Each number is 500 + 50 x the weight over the matrix's rms, rounded and kept within 0 to 999. Layers, rows and columns count from 0. Numbers have three digits each.

# layer 3 MLP up, 768x192, rms 0.0534, rows 106-178, columns 96-191
545463533453523577539558528484498457539473490424503462517559474379439485444446616418507494523458461409376493437565531474456468496503471576515598483570500511543512437558543452478487554501584555552515563384519547467523449541609511485482552525551571511488507545553435449549468520521452481570
434538551408414569463479480491450406561457475545424590571521496589488531548563501569457505492434438459490530428550565531575539503500555396448503492475585515455522500551478534514467423472540516427479541449428522622456561523472558572483525449407531487475516511483543492514546536500557472478
526538429498461534549560384515618540612455394619456549571500590423567480513360502495540595557503519559481478548453563488511520467561520445418555497491510484494535499517409525550542554497500479460496516447476495509526470571606487478476530580437507530486559523508434544539617537445507502478
445536541539455498488523532371560581624599524485475523463564441462442471433554554467499536487439569458557492489427527410411579472521561524490539529547430488472520379502489540551448584499440572478447407522449504460622478526506448518547501539469523549464532490456489538469487470489457503602
509478485484511561478499471532524556542520473504481394511511418571530490569477508461472457574577562501429520566549524443487567502493614478550550453586491521524505542443564537506580528503567440503453484448523578402514492489557612526533428544484633493440398510407568436501547524579435456423
532506540476532578566536472397530547544553517489397496593465527491512548483484464527448461501549450516525446467511537442517431493545563455524525405540517511526541497424539446439527497501479550543555492440564553401515527572546493555475550534539486478447416490468442547489566546553568498456
474537497517505498573616502503631451531507422484520507429520448465467492383402508529484460456503445450520502494468529544466509520435459428538518503475512540484463387550447428449579461487466502493528536341461565500486436448557578490492450473572552494565449466555501512510537529549471593501
538521492463433423570448473516613505506472490453439467479512531519487445523426459488508547432447582470410552447509510427510491464498502540524442482408450419556566470486431462564486479547567509442465438401432507466570479432502428471473480517515502389527545463548612536520550537526494479360
565585476438425359434473436492461551492534544475488562522490528470533419613550476527498517490561477452546454490514522512547441472502493550569478477474526506490513508528630488455421611477511568513440390560526383470526573552471619416442498486542610456602577523625544521416563456566565496577
571506459547536526582506547541466484434502456427469424557500491477616531434516459502427498460475534529480471539528519519552503439508569508464578478540545432487533486507394556425516406475428607507501473515581540502486554526454548419558526576624470485504451512519504500489530561473539503575
548469463561503598476604430435298471501486568517607486567550368549473430596488493385560502545392410519529523507511412533371514447563642499583402494593420550427528485533534522518423580525508477530531510463433439521429554507549543483432565497431469554403478497489430510584457526468478540538
486563465481533496529515530461545470457456488451557472569545541506446575524519490491466542514464518576539461507502433483508427527556486485549491454486548483437489443571553398478494567510598420491428462540505467519430498563540474545410422508465507334435584552483501509604485527482606525404
506491504500400587488459452501508514428628502548445462485527501455491479428412549462440454539520577502491544546503453534419549527497507476446524448565487595489526579443569513544554545443527402484532477541578474450561520526566616499570437501441455479516476575626527443520522441496447517479
452625490589416535574470430559494485572452536422444617441382492479524442487487577466494452466497558456505484582503514511475411419583589418475440566443595396513460548512573540425563488503465488671529402452546599609581487613501435596487434560536489481542505478514535479519515468552488522588
626479564493536449450566574406444497433403432460525473412544438422461539460503534527526469521490430435514512549450515580470580500486556563477542506546484498510466439477528519438496573499499516531526520419509495496478412489559482471472628493486410525628500472529494439497554538422454475561
464480497507556553568549596556533486535549525568492548441440487556372489480507537503474414519544410523595423491569509476420501435458570540567511485540452517383487614487509442501498591414492630482442468463498471528503548465540529421533622468485572482450517526493490532485510525512479504532
509491472503590554514417427509508485434481524454494572492537526479540548468431484541524535437410464495405505526494503562545598457527501463546433368530484601428479602560526608525383576574439497512537460525488479552566565523546567518552588484439441519517540525534533531528510559497472609540
508482503596474432571432528462466493401453404514459407536482508417512568443426396584569474430486563510428444437463501450500568524573545526534440502561463490518512498543385548603454560498460532542471497423441465521486507492466426502511588544517424490470549444448525531539574506431481574479
489475449615538403509527471474595550459539464442523441526465417507438495587488464538482496495413474477506499504486373561553548490404434516492502620543487542593466505551443537544517491429571529457495531438479376531502464414546517471439482524575463467513530415469498527408415518543490486544
497458477491414434441538417483448543474514505494541492590529479483459432478580527521499527494515493581483464480507436495534429567465523439523503469572471472521527574530527578466501499402464528473430494343459407405504536489544521477492421443416520490583512558564540536610572551503533481494
446535585472532529429525513583510493539498578604435551464472550443506448500561416537500549555474494509612571557362541497489510458507482521512533471439511530474522528476448490554409454490518521553581499554590513550486604577475487455441454482527548469471579478501438444440459585480553504609
558433594535503639519503444497444487449598509457525518498507480522475483424528437440449474480518501485467455520521511444609490444405489461517522521499534497512473487582510477463434512530411499405564484542472444505435531512521499473542512363547515492509501567485502438452572542593444470541
539371467453448501424477500550513528439601467529478463536562464427578624463455637538561421444577560469431527561537513457392545419605492497500528458482521379524617463521440531517466511468593486487538545452490481502544504493489497483418529484560493488593572550410439539590519453534467460391
541465573458536444528529480537574560482553538460547534572479545470553518542413510513547533397515497548476487577449488493492497508596560521477595499546403560610571489480573534524584520495461479477490552489498554547493479447511475488409589428546515552458438599473515545516497565558511564397
482398589479548448536535439425584479470514479557610485448460597550554487584555513481483495449487517396538519540628558552462616560456467343595565526553488464510467529473466469475446551490582550560520499454515510540379523505512402501474438461449509414502451605487507443523551511554577474510
515522496586461517504511490536546513529553436540504549490507509504481583536558524552499475475443441487502535500537476517483458495542514561482435554488490547525448454459507516533584437511564465500535555606541556450461361509454509412429503447408554462470529511580534447535442493432531551592
421561526569520377591471454495557568642460434537479521473532537536504505497442539637575500537395445518439560550494573496550472611543460413498595518462421569517473566418555447450499537503585543389666551491569511504565524453459540577433481477509484507405447452449550568542466452592377546487
511432491440618484547485409500443565470551535501520431560541504570494568487501498502494486498460552595488548428467512522494428439524470572552482436496429552560490556478461509492524375504543566489436508481492412490528503468461557535439429533493418543535529460495471495579528505456556467510
470540538604501480632492549525540472553522533441541539496463576506584514514557527509529620495522439585432518473500463586423557546437522584544520502523487480466497553498438469591579540491510401538463504505451504540433570374471547403548596424437469402532451478584424477463475453552481498473
565497456553559439509469628513625583413486479472487550521472457455401529565514432537474515513509427520548504544493493509367516417538495487472456564521502581455512549528499502527552549519516460411497530490506384525551446508514511375549553456525540571455540581511552468529503507361431435510
533562614506534505505445566535519390397485448450508473492567464517459521457461477637390583495503485438480475502466509453466521422419475534490457614558552614520488444534499490575521552470518466534571676434483535413547456500524516498487532561494494489430420619504559477544552394388424414456
539480395524427469518437501539469600446483454505497481573437489536491477616475471391509474444409401464520500493537484421589478545510542466560480382457442435455511561498551448586408537528555599510560608552543519506538448513468458491489508481523550445483462545608540514411519532483470402579
553529525497506522502507536464516539499512550483424451440572512512550487512478510511529584513487583499535529479520501533469518510519514506523445597481454521526463461537451567545465671478476563517480456505473490485541502457495411475441467559514403495460669443426505400534471448484588432399
465582480482517530593472450489536527531488535542515551478528557550437464573442508497510527527468414508531498412497543545533451572408530477529496480544500524511487565482428497505454446478473462518495503486560441464462532526428517556521508488468499446438443491516472523540452483596510568507
504552648466600534493477533425511430471510552444512534506477565481482486568390524526500464454577519482484365550524418539465404460531571435492480566543505462428549558455531489475544474528478575585539499415511474539482545454460583470539550576445445476563462431511492496517367446518500581475
381476490550386521501489459446556432533539544499565509470509449463441420581548472452473425498520476498562503451537544490454544549519507488481479430442464532438471573520439427575501436434546598498509470519435506567466433552543566445530556561476436528607533411401514522536428552473494566492
520516503409480511476478467527425453488381466514518542489473558542530394478401546501549483515552605500514410442448486653477514447532596581483501453463603539484548441521459468485473475490456468506429489497460450497504512540607513529504485548489454525439436512517479464553477590483546404509
413529572482523543457487538471462530545493482566437555668557476374526416471482457446437384551601528443552529504463483547511473512559501464509477484527441537504533528522499402494465423527425589556537455513511534422438463420471501475502451552469466567535436499454482467508435430413508437499
506474474503519447456506454549517516521496550464485475501472529487536609505505439541479516394556548527517437505403412487450471434493549503551507447528439560543527565555534469491467491527439502529595477507477504386470502530519552475604546580510520504535583568445469533520498482470452462471
388492626502557427454543471511477501528515515488417454512442551453530442478483578448539587483549485489440545528673520457478514493416527468493486417501504582467571488588506558506435462434418597540449556478543459480531549466616610528525529479574485443469508472536449474633536592542556471496
571587612538479533517499425521542561526502476534449497502401501558502502476459512499546450476549525533426604416478509457491489519526506465452554422466497586574415573510500459472526459473489557508579506485497554546502401429577546554564574540426499451496413468535590459448554495475463614520
527555564567475474494487490481525507566527429546505494503493543567508491382481443521528496499470457520472508509477501418574372412433515514551519408625423461527607516552509544393527548545539500478490467446458443399555555523591519454577561491483529406545433507421471529572463555525557546459
469492588490526532493507503560444470487494460451465416476548473584547499473507521456445534488434505494519600377518521516549475465517563545555472490466501463507426527563507577456440491453474516500513590440488439476538494547595507482466420508416464456570538579502496615524539518520454526515
450494488519479504549480456511495554561544472541479529505453549447559465532569473491480522424460465469420502482464509489474486432567450483473540525567550543392509523486478528468471507461531576468445503519512501427504490541510467556538527452515482483517486585551503532489467536412429605470
522578433509468503612541503421545446463407532520515575484506500536554424490470523610539439614626448563460455426516483496502399555495450513598532370618506502556383482530472444419434482528504504520590433518500570471464469439470584411497650491408518533469539457510479516454378523471514481439
437431512482566577567440569515539519568428437520498515464491535491436411488479458475489446524441532437479440448471540477499504496595644549462545539504475460531495488623568464475404492480502486487493567470514445450484488457568540591446430537439476506518454459588478481546510492451351512499
433555543614542484438514539503456481544555463521636521442451492527572491586501572510527532538531578385381545492522557504495396622528560600432509524428618494550526649455518540467540525614465495428393506488598505494478448567524590423399371449453561420475474485601546477531595523457527493515
566536424553540381549501406526462421495536523471549430487582414559441498532442489501455507513464454453423521504495419547512576483458493502482423510592549522455383487513557497590615516534425479521527576459464529469498434522466442538418515501530439458460453521452490504564481500480544478440
512466506465465457508478493474476492504508494483546509555505522522527516479571508463468530567510534364433535466473421440456492539491463528532527573518504557531474531447524479581433490572482532486496476438445460499475564462423458393510522489504405512529446482511505517464500577485534469486
488462543480521467526458491509545568481477517521527469438525452540495442527516546460470480477543489570561469503499540539516491434451513490534404513559540441537469403599493483480506506496502498511430443392495556547522497484516530518483481527504501423509497495500440476514446513515484542521
434407534436422520424557567448453490524451491488563526465610499630497544504475574512376559573397506450503469527477519491471438534480473507589531474491558519539464395559532502422555484522450483433478477610463525565523515540585460502497489544488539462544430489568443455543486414481506479513
546571477552446453552488567498525533517451437428522531476509568469439465508453497445510474538463562483528512521564594505418561469514550535509508465494485561468446537566499450488488464520518507550419527569521497471464422495415528514544451449540567551588538461493524505417493560496573534481
511492427536419471413440523472495480472494495486461519588511580483559500546558489540543528550570510518478462490528382512508588527501534475469491516466626475495441564445586505536510496573417582545517523440477552465497461567465538478564502477555555499472490515496583515430489444625527477532
440499526462425447496539554487435570605432486539468516469528522532384463477439493412481472527467555539424515471476437492570512514447505439567444477507490548462490501471482490500509595374553505493505475516551563465516565475525544488481510463583577491424524610497605500440486482430529491463
496556517516512483530524490470500501393547519476515469530501463513433527488532482419442473513515551511486505502506536475431478533502527537446614434552466464437467492426393503453504556504578514519484525551437548549425461586417467469495566489529459522539475474470430520512481548573532519482
558480503560485491523556598518464541498497441594521565626498513444476571530453488579473550472438464527546582596444501486530466504518544525424460534483492582376554510552524420554533511572500509504413457512446421450533446525536451521471458540558332558533457519605443603582521463529523497503
495573561533431536496479539498498566533463483495589476450529525534501541431579363432454615536540517486516585545524535493601524515554504426508434450578512541565502447540510590501503449606534480523543563504488492516517506468555522497462527477485567510516516587451477527562516512583442422440
611522541404531494414496541435451511459560455509450538459522545498588438591499488520538526583563569494423510344540512544448556508471452496474456539470449453486503507494533499431417575449486587435480524480551522568464406489535503553431471446483472552522442445485507420553551396521513529462
431515583501470532591485544560494495547562576468445442513557520512433557477395518472520501489442497549543512520527524516509551499492547513484482467449512492538549547517495554448501472568627452585472551547434452474521540604484468519498495461478348504432520432476567524517484562469507523511
455487403541518523484539461470412450473581567450458459534555514501422523552502465549610430563552529480506478550489513591441530522390481443471498502453485587496413508462586519528437488400534469487487573452581485493445489504467474534488574494572529440511545496503504465532506486564441483446
488494524498525453505438465449449499432511509590497512424619532538554456477510505473485401625527457354600484555578504540556477525384466478451529422569544450481484380471530562596572504540468497494554614484484548395535442481570510480514476403461532536490515520457474548488545497496510385462
449550559493493525555531573462467491547554498539575503525516437493521452530425509501462490471427562547536581572509574498536409424438431533516558456487528489404543477499548577505529489510465506475599491563467441567490505515455588481453476492472441471484512457505504471550557476489477509446
502519597470613478543488490512474557551571518427558588473564485544553432542526505395519474548526580493503491506569496466476488503581538630543383531477517529446584525437583487534489615474438551423490603446579434455452531558514434553529506503463544486540475483566536518568600545431404491488
439468415428550511558510475572575561517512530435524440494473493499467550489410598473333489493510503531442510566543531534504453500584534487554460475516507398520437525534568540475544504603459578441538536508491522465521492479534439496482546515488531517454532485486547393457507521437512493543
405401583546542409572532537461585567415452508428481540463533457458435527470379524453543414502520432558535523568505426598479527563534523416463414401527528563531509516582486514601555463554476505423506544476459509420525440484515589439508607499545489516619492460499559464480549455563504538525
522450463558496547555527523469448484478414473465493490466478441530365519559596452509565415487465458593536513500529492437458579496483452522482488533496484438503477506483583412465475461468486502489528476465558537497429520446528506491449474468513490541507546530510519470489415527512522461468
536425464566591496476381504524538515384474457538460389519488577491521446497446579414446533455461633465504456407516519563487482544465571522512549577431642469545462577613578537565534519504489435482476550531554572506435497481491383508485491462551463494513509513521463484473509522528504567467
458532467585582510518522505381532430444467540375528507440589582449535436539557539519452508523626459523442434480508593449561527511491546489466567550487472485452522552533496542436501610459618543464527486436476426485391518440470431548550497440378457373504452559539558484524513512569532425437
513502455545493499520400537476541460396484433457530525594487457534452548494591581588456492496485444489541439457491522518525460517472555430496519486506486432516489559603503541446401516529479610426504488555490523478540527455501486442551587578436516485428517571508639457505496540545532470468
550448504432483517565497420501455481454494560550482560540418524420419539487503532528473602503469552527462470544479544478539632591524597549470479469504477484436524451645554466453470490498499464533429428385548505495554519518578479470510454546463450484413525490478495433440578534491603448441
511438528480425552562483564441605477507512593441471531572479568469557531431518532568478524510602494490496519474528533441451483506452429393434485597510469532494460549529409474591511473508472529502569608452506508476494511462575438475436641422495485541423493500488439509622589535425500494439
485587485537418486492543461486547486444581571481484460507554523599595585459485481484377521496455534499449482563530486471452500444456438561457518487490456476448540425479475398481437543450476437520383454455542537527516473466529473547499519428476586498521581501501498463466489555460486595532
448577621498470495546427539493482461402504470444534521481520536542574464576525521479501558467499457493407543442452520441473546424509583510559484438465436543441462402457406561537525540587471527491617508472608525338526473537512559445502512402517498557605403449497425455522598471537427426536
# layer 3 MLP down (transposed), 768x192, rms 0.0532, rows 106-177, columns 96-191
554489536568508551486519518404569592493511491431525482435468453528548488486546383476494558443443475521420456523526472480519467500509521536634491490469433503592421570492505479548503440532518478573482548563391474464534446506556478511508474492548449557399511529523486412491495458537510458477
541506550451451470466396450543438540447599497482491504577494512554524467614481508535448470480506437516576445530479396602518456413496611567400517464541497594468470516557500493548367494483491417483544581551513481503458447440424535487460469492511487478460453542500488532494484509510583518534
481409527486503455470556573431504490478551523554560350468517527524480517477485480487466522486481491448450448521497500461479522460478519492438491403494407468494461504514543492468492511496595532484414572496422579603431474387601562466446500580442552480455519513444489493452509445513546520422
491451583484440427447530440582549544543479535463482466521515569454524504557423469507516509501401559543459534490564428530496506454556537389511524522405501573374468438518516520516500466551530532486405567444530552531475533506463548507479488516479469484498616552565555557499561570528553464482
537376508557438461471512501518452432552415573437538472497521495451510464460534467614535551457542377525471563595530544464436584568494446485481491464468414533500441418456517552417419477556526486494509565541446476503468396535490467448579464512530507489541361467596580535386466463502419423550
489483598512476505517487524547457539467516479586546489456487538496540488528515417584513530503525487453539535446548536456564438527518547452566541484446384516446522512540447560500510488464460468510554513523524466469523473447509509514529460537501491513510376462555512531493485453442485507494
538531568646555579548567492484507507567512510523526408356439444464456468537589483485501487480540531473497582428516488489538503556591529481477524448425556493511522503476472544549588514557615489475558452479547445462555506442393442410496473496592478602395487509608551506395391481436520590511
494503560497616489522467426414488503461484452442540554490549375509543449532505533413399531490531448488470447477579416595484495539526512418480439524512575498524520493523475529538481485524421538514548556580555504337442458469496477482414484478500525571523486461467457461530544477504471481443
512395557473513631461489508450538492524538459576498482426550491543436550489488617486452596507521610485459399448555579485444481519614574418501463402440505380430427453484494494435520415521395420523519538499403483509508443441538568400483521552539510443428632543498389470520504553480498525526
487566403512548537546555477499537549520482427489452521548483495457482467435561541502555478446548471514567547426477488429538454500486512435556459490449524518497537469511460555530597568562592485520524546512544564561554426417517539528532497484581482524392494509517594538566413529541578488509
608501491569440494434491453477414538536548446504442524574405565549495513537473542490528519504395447563551515507486511530483473558440517653476520535429430496414546490586560472567544503473424423627563547498521526492464473467494529460524541484608501467467649498457539531412542541503479487516
534497528532483545482455553486486474467509541460580471455458463479478516519533537509508496434514510496467516562577552449501543564611521510474495558448495532564484624433518547424528553537369431409404537497425538501538476509507517545569460500452483461532506516556505543503535507535517499521
460492463586461552598490509404475570583475407478471479466524522466531462561503597451477560453371434424522471640458416534504500464528548498514436499456459607455518435470486463508471426551476555419456467511446510549510500494490493467539522436505476578546460372571533485494529565452456473421
531549492437514459463535538574476475575489449504510542519551433526492489490553495452453470561494513469512514570460571555473487544534441528480489463523451574566441430519517506559570517548540548532501495441558397652455442520521543613562437427482450542491514538592512491563489565601500566527
512578495361559485475484598653486446699489457459444546587465515474524485475483446491483571450564458575453499498495537444493437519420548534455499491555514399420553552560559499496482443414530498609602511527528479509481522485435485559532498501416449471458576505459562552508426578436519531496
430542485503510473570495441496482501526418421487482474555469528465454456485470550525479501567542549480495547520433431549512531572576509442439479592497592596519541573541415546575519503501571502475393473489437476506609490494516427519488522522576524493466478487492617563398475552459465453441
431427482566451488509433531532447535515493507521529603487488521523499499525490404516526518475482523465556467539664485521505483554477483534555472519487541491514455455489436570545423437520534482465515501532440537423479536512484500399492490473527553431484477593539596520504537557425529559447
428537517496481541462509541497421456517456540479474551532531450534457466541487513486512488482509509464459482478509506510573463488501437479405464385492471527567450454608508482438460466550454488565523574576494461527455538491587420450544392501564517497604465510584529475522610438507393474394
491473548462510479498472490519451448446490454488420469517502525495467609564476519487492486550453460493474591477485547496515481487530595572533508427485408574503453437440488492441447500470552521516472577442537542508551473550521419561542514403339472377437450424434485508499497468521472494419
419477513467473370478524444512554509440532545521536473584530450579504546437421489517536499485499579645531437428550492540512554489534580542551533516522470476449522460419506479461494527402451451537532550534472520566522497476475602469571461439521491641498517533533487542574473493478462560527
599430492488491523626552394440522554536458473439489516518535444541467446527426535474434521458475521484529481507558549567491509558621482482417556472561463481487498511491601547470497492514571506510515427546611441508473464513524517629585635417470489521490479429397414552567541456478444453480
529489487456479464548524484481554478607523484511512478524559390470453509531461554540514516561500502515431465494554540533421417502441527595428421523504381478444449524463452416482483505492449436472507494442561486443560447495450533471550488534431542458472478502488542488394464467564507479509
528501534468526433521479509495496387559529522520505412559514472400591527497494453405487493464453453514435519555573517412452441574515544432532419518486563618560544564507494544480479553550591461473535452492551553575555474538569580511526603513434542398508539505460534500523464429552536452459
563454566546454532553498510596493486519554496517452498498484531528594454497523545594487472473529450469468466613485579444446492541468512474497456403550526475574572511568464455522483413427443411489614490474565528475495550540458559556547535528521412543514512459528605455530488564518541502452
552460589493464496472473463427567593456471475539525512538503517494516529495446571459482677422576566550529451592442499501458556535510485439497504529498479518572450525480516533472455460447531495439474432534540422499503397431461563513516483471453433538546472579539471539455468489541407541416
515527443511404581439540490469500412623496525538509535468511528546490504533524542476492542503586454502505472475464457512529434457543479497470432529516478528442417502524575594463566487440412474494480599534545487478496481416652447444554496516491531423591542518528489435554514476504509448455
483611512531513540441531535596587472555513433480528564482565422471564577414667466446514509498457451480406490446508444535589496538487418467499479525443511431588478522542429514557519558382499509465587433507456558554482400496534463495498443502599468565503468484514506531517457604472542643531
505472516532576563490534595559569515587481423487516573454490450481412481411505562451430521444587558507602446518445493483508541537544525442514518425491430506546460594404442415499592526516495548553547471459493497457435460485514500345388488459523596518438573459524502512512558545538523449474
433527453523533507404528448468503433456452532473489484503538501493504479484566626609478506418577407457472599459403539495512491427458575509536443521489489456566545496551496453551528514608506455507527460481462552508498484498516584504458562452474531528408515558591447468471454459453488528477
481501510496485622549482439345487521518505624470546495522553432414465510496506511466529534558458513640503532442418522417538465422442503532488526444527479514378393413488519541548396492564488500372497460414486434537534456556497527473525538521462457520460531591488533517394427461550498501437
581570498423571493528590642426541525529481579435528590442469477462488455530473527409524482361566437533509450548486419507404494525460454271468453495502489442382520438522588551510436440455426504542535468442479503471436579444534477585412469519464424488529438442472591446586515524483478458518
568452490450540425574474582567514497545462491449585391503464546474542554501501482436457482499470519515442541528413543583445555515548499570502471484480487591444504519393463486539541503523457391534394460462553509454574424519510490469469447458413422506480377468379498508620504522523472467471
470468528489552489452481632526384489506571556528451465489593557513537491408522475465468407521450453539414506403500447520479487545396501513482458545578507592488463508553490593540478557569431500479525383525637551443388385554515557504629501438435482488465504488505533571480445550536577571563
463424486511556422567493488450619457569569410458476523461509467592523441495506571479527426551517503441482576476533516530558555445429523505439469481479400626451485595452455551535524570449515523485428469505512514487551552608492585444485460488441518530455521453587445465513485540554479430559
425580538456579567523506468474474517471478539506483599509543526463463511445446366478540559500540525475506420491500489571431525454481574497518548512581407383504471462451485483530500533529499458559455504454403417522515564412464439494451503576497483494473500424516507562593460510423450472535
480512512436506555533525507465577465493517532526652504516489471547515499460478387563460500517548431542474582436411500520566499502395439503450387521501521540484563463427471487612520518486459478409539417434553492456571561527484489428393609554483477496421513428434511526534511515471591485498
421472510510469506446466508539455557495417488461502546536478519535463444496516461491508475470592522395471523517397471558446545512526439473572512497460521457505451574442440536560385413524502489537561545462548511521463453475499542511488462488488590443507397394530581474527558533450450471461
544535483492426490478514453494612604471477537453501594546468528546479488404467526444420501429485404513572537476369543451508502543458505580434552441492526489552471565534540596534528474566521415517527539498539433385454602456398492574448512474443458465617477470449519511537478472432529470410
500436493524447614436486578455450562500437525561520604440499456540420481512569501516537474588501409441549538527519506497495469467453474499529541519489567467498473540495434515583511473467427532520471556550520475547566546584474522472507421547512499466498472499549578531389557481506495447488
482414423373377532560591502480462470613527494524503546535539463554449399494470518475531563434498458492457491563543512475564520532462438472522529413432576525489512485395504450491518522382465601544588595515452652385475485514430445510507573544423539524484571555558506488523547511447550445473
536438404455495486418521464496465467472468519528527559441540548494497458496548536479466454583333418483550458565479474498509557583460528538528535563544553499454614446430542428581626497517559504524419491589493516535420458537471437406494506518440505596590462441502414492440475451551598385526
581363568593600583429452485542450541497525534461501399453456514614480515525439435575567506488549484485579439491475512501523532602478589531494555430520454543520569426477498519514526558495522516539600466480490410429548474515489567444467472456565564393508431526473530474499513510490477535450
524561396464622515504431421547445534480553530487448379561506439600508446508513582562541507521384537495472586510442605394493548521546505503521585553578469459444374471515515454547546556474508468444471459494454513511504536474502487542568558443486529565498458473567489548498525405476484531524
557457540461539572483423469520516520479529541493542489435524522509552501484569440478576503492540510455548512480596429511460470495515456528389585381534529456469526475441487508567469566480518501450529507485480515478506479439484428476554482503457470525488443442462508408421465519490457467431
541585501496437426570510472508535470535493475436542539560458417444515542489485528549442486557411449486440468421411572548413446536469525530406504448526484476526499475578440507500558509483450475501456448408549604563445521533502548431563599428464494534448472571515449475536443551467510447529
490432527506539545512533606541507435428437517470442568528384412393531523506448473403486475471485547519492473468508476618576604556433496496573526533531469507435468488495456458604505441508522454483629526440463520523536467442454437572463533558616529535594498467447431482491490563498415503573
504499474480486531467514527525398532567499586436531530486474522474569590532492550463515504468400407512547556552583436415537407629597483520591574489550642525442539569587546574513534502446525503450353481398473550426492456546528502497410488493434583485528415559546510561479430576489517442469
586515548384485542529476442492528502503491484568556515469527387534502518429454585505512433460501486465521490553450426522503561507417592562512544463554496515545521499468570460407459550561503395451485476573555384498486532491479470472498501489532541488512389458525498506425532565473402576493
452546581504531511450535407529471538498528399484506568425562560422443482480543447550479563571499566476501437487533464519465526420618480444482533358529577513502463507513503423535521483503541543515588519531539469493530501490574459499398571489569472502528483603533508485494471553490476502492
542472506450531597508519536476509528469527500526521411480535442516527553466517558486535508491533504537571490480529530412578424501471438520496435535517490516508536482557473559490483503495410582511530488569504520524567556440496491474483540524463560499495380352517496426489520468503409449538
518465487424505454440505506493501558568399503531563435502512458566510547424479512505481591463496542537505511472613489427418446512509513522471493476432547481455458545425448511439502445565502504512452509574490515485519482472548496511543461644523491504498522497444528538379422486476525515482
453451508571415426497411447526391414444476428517460449553509572463592481534445478510520534479410448453479493512572473552521482514511546472329459506426562473520581535520423520488468550516483597567551519453540552518478516491511502453515470526412576518522463448527451544545477480416460461520
448585469502428536564505625480518604494510485601410558477568452402499519534418518435502557548529452468485564467522568521529574458482555472550529536546400524460512435574473528548471482528465515402487488551527540511564469547531477559484476407403482444468413419491500524585505476465594505424
415568441510434497415489430486505504546527438594480528532576418489511557519456479529389520550507519514563589589438542467462427497446550468431470526493396443507503586557512494417455569588481540472499445550541503542553498488541578512520507568441488543476498423365548479548562498468512522414
466532547545482437425599447515476586456476498419498563513480430511508602536510506474477506488492519488487482438467537534549406515523528485502545529521458503493585446488430498523530475440442491549421443443519554466454501482535439470580470542435518440481480498459558578487513513549436414381
482547544450546479538559509484478496501429589557397495414459469498489524427477486536513427483524465512523425585546361446530526481428433463501468514592480586477524472493505496390540436458513533473525484417558499428579473502466525486486382433576471638524582508531493463408550527495507476474
480478547437594454522559438571465542557442525552597455524488558529460461505480459471403541504485542574440532560435531566495490452464581478552371536457580492440509499494542499545444541527420558464583538427572552450519449434540507569438547504434437489458614491588535495518500490503473483473
548472548544522507502472472473485537486475456591547473599485485515533511570583552463534501500545567523485552474480508419483466579538420464459471467487574559538450557507457419480485510547550571440401417516414543509512488495502488507446527570508384525477470494540439521469529574483624580514
503522523431498478424512497456440508610596490428437493386546541561442564502523461511428532469465456464549445500575492514499461477512515455455440563561500493442523554438553522449659477432462558502513615502565497495433565570494539588484470506502475595460463423432503518525449495498494550414
565502453446528462458518420490429523342485374544481545600555450474456503486463502517522549451468466523435594541513463526555581518442598517547486464539423506472492437506424608563525491494525498424561433485580443438477541452518477510451465481508492599566510494458535477456489515522465554459
627557480492517536540513515532545491454485418436562502483484409492473589542545500457557513508437441468465489553587557553531523560406504491446644469529449570504443459581437513551491505369523518469454593398606494486590529448489519407480478500562544563510580572533496521404430539518581464406
540454541480487389449513453443579477458486576503498460451503468490573459553548527520596469454425547434506563482548598469494569517481501515405530462457488536448595516552466474484560510491515506497569538490484523466534508520526530565447566612568540493454466522438524485498545492469554533532
472523503526550479492492522413544550573544483579601557545448438465488551498516416457547557526497529588498432406539497606511545493571503492434435379462478449500515479436456529500408495475559457440510481518487535471538495603493453525472468491576451488512440466514492479445500513451464461595
657496478504476499502539432505594469440543485495497497539455435609455464486577461408438435529534514496511442467644468546508493521440520491467527502479457530442501472499434389618563493494469529489507504411532555442515444485562486483526521435468465501473532468457507537464462459513407457510
525493493426473435478522461505543468518500563519561494471502564537570517396552553472516538570517466465435491513513473482475520490520449458480503467508478487507456622542368559540477442581541484406442427505526444521540588546464481561577465491635409513506505602419460364449454409587539537526
503531556449528521530514500518482489515456496559491492509515482548416519505437407612560504520385446375475544446504396543543518558525513465482507554380511491465417494562499513471460448464553465554477592539469494468527518491560510486472463580519537532479464475545445495516530504441537422488
487502460455501528475412577474447477530502514527456424505518517470509501507462417535460481549522517634562496505468444493466518459522437524587544532482528544560547479514468509560521437562567483479465518495582470516429536522386540469434418545485560469595494479547557522470600504530395467444
512563525494585482565408439542509424486430508578454503444487530499509419448435547466522473499611494635540565555488518452545493437537573466414515419502411518466456476505417454437460555557529491546511522577568500491565560452444484542442456542468488472529372523452572547488496525449506507439
563534431473417568525458489528444623552557546603471477442531499480479536607444504527483571570501513433443539536585466533461488539435549489495436600481477529453596468451507395588542542525476498457492490563444481563533502465473491505601450435448420507525521504605542511449524484505497603563
505528504622524444466488569472524625550439523466448478502497507563509569455497551530433516524584484407570560467409503444500497477519469506494555465450506402459510554483452475492501474490529529516506518568484475485584452615462459515498461465557517412574421564534501494520483468487441499443
560515414469468505504488454591458451388505520456556468535487530461470500515452448475567560465478503503436443536499575550548451488473471550451420541463485579492509540472535559484527599539423450474587468471519437517487501470529479421509421436439549468528439435505509478453463544591487553440
428488501382499575522536510493536420363472492488419473478498393458435452505501621584515470548456515557553504607540521400596534452451582599523489519471504599512521449453495563496496462566395460550485542530454530590558583475459555621472435482454437549498561492522519536330518502550508511461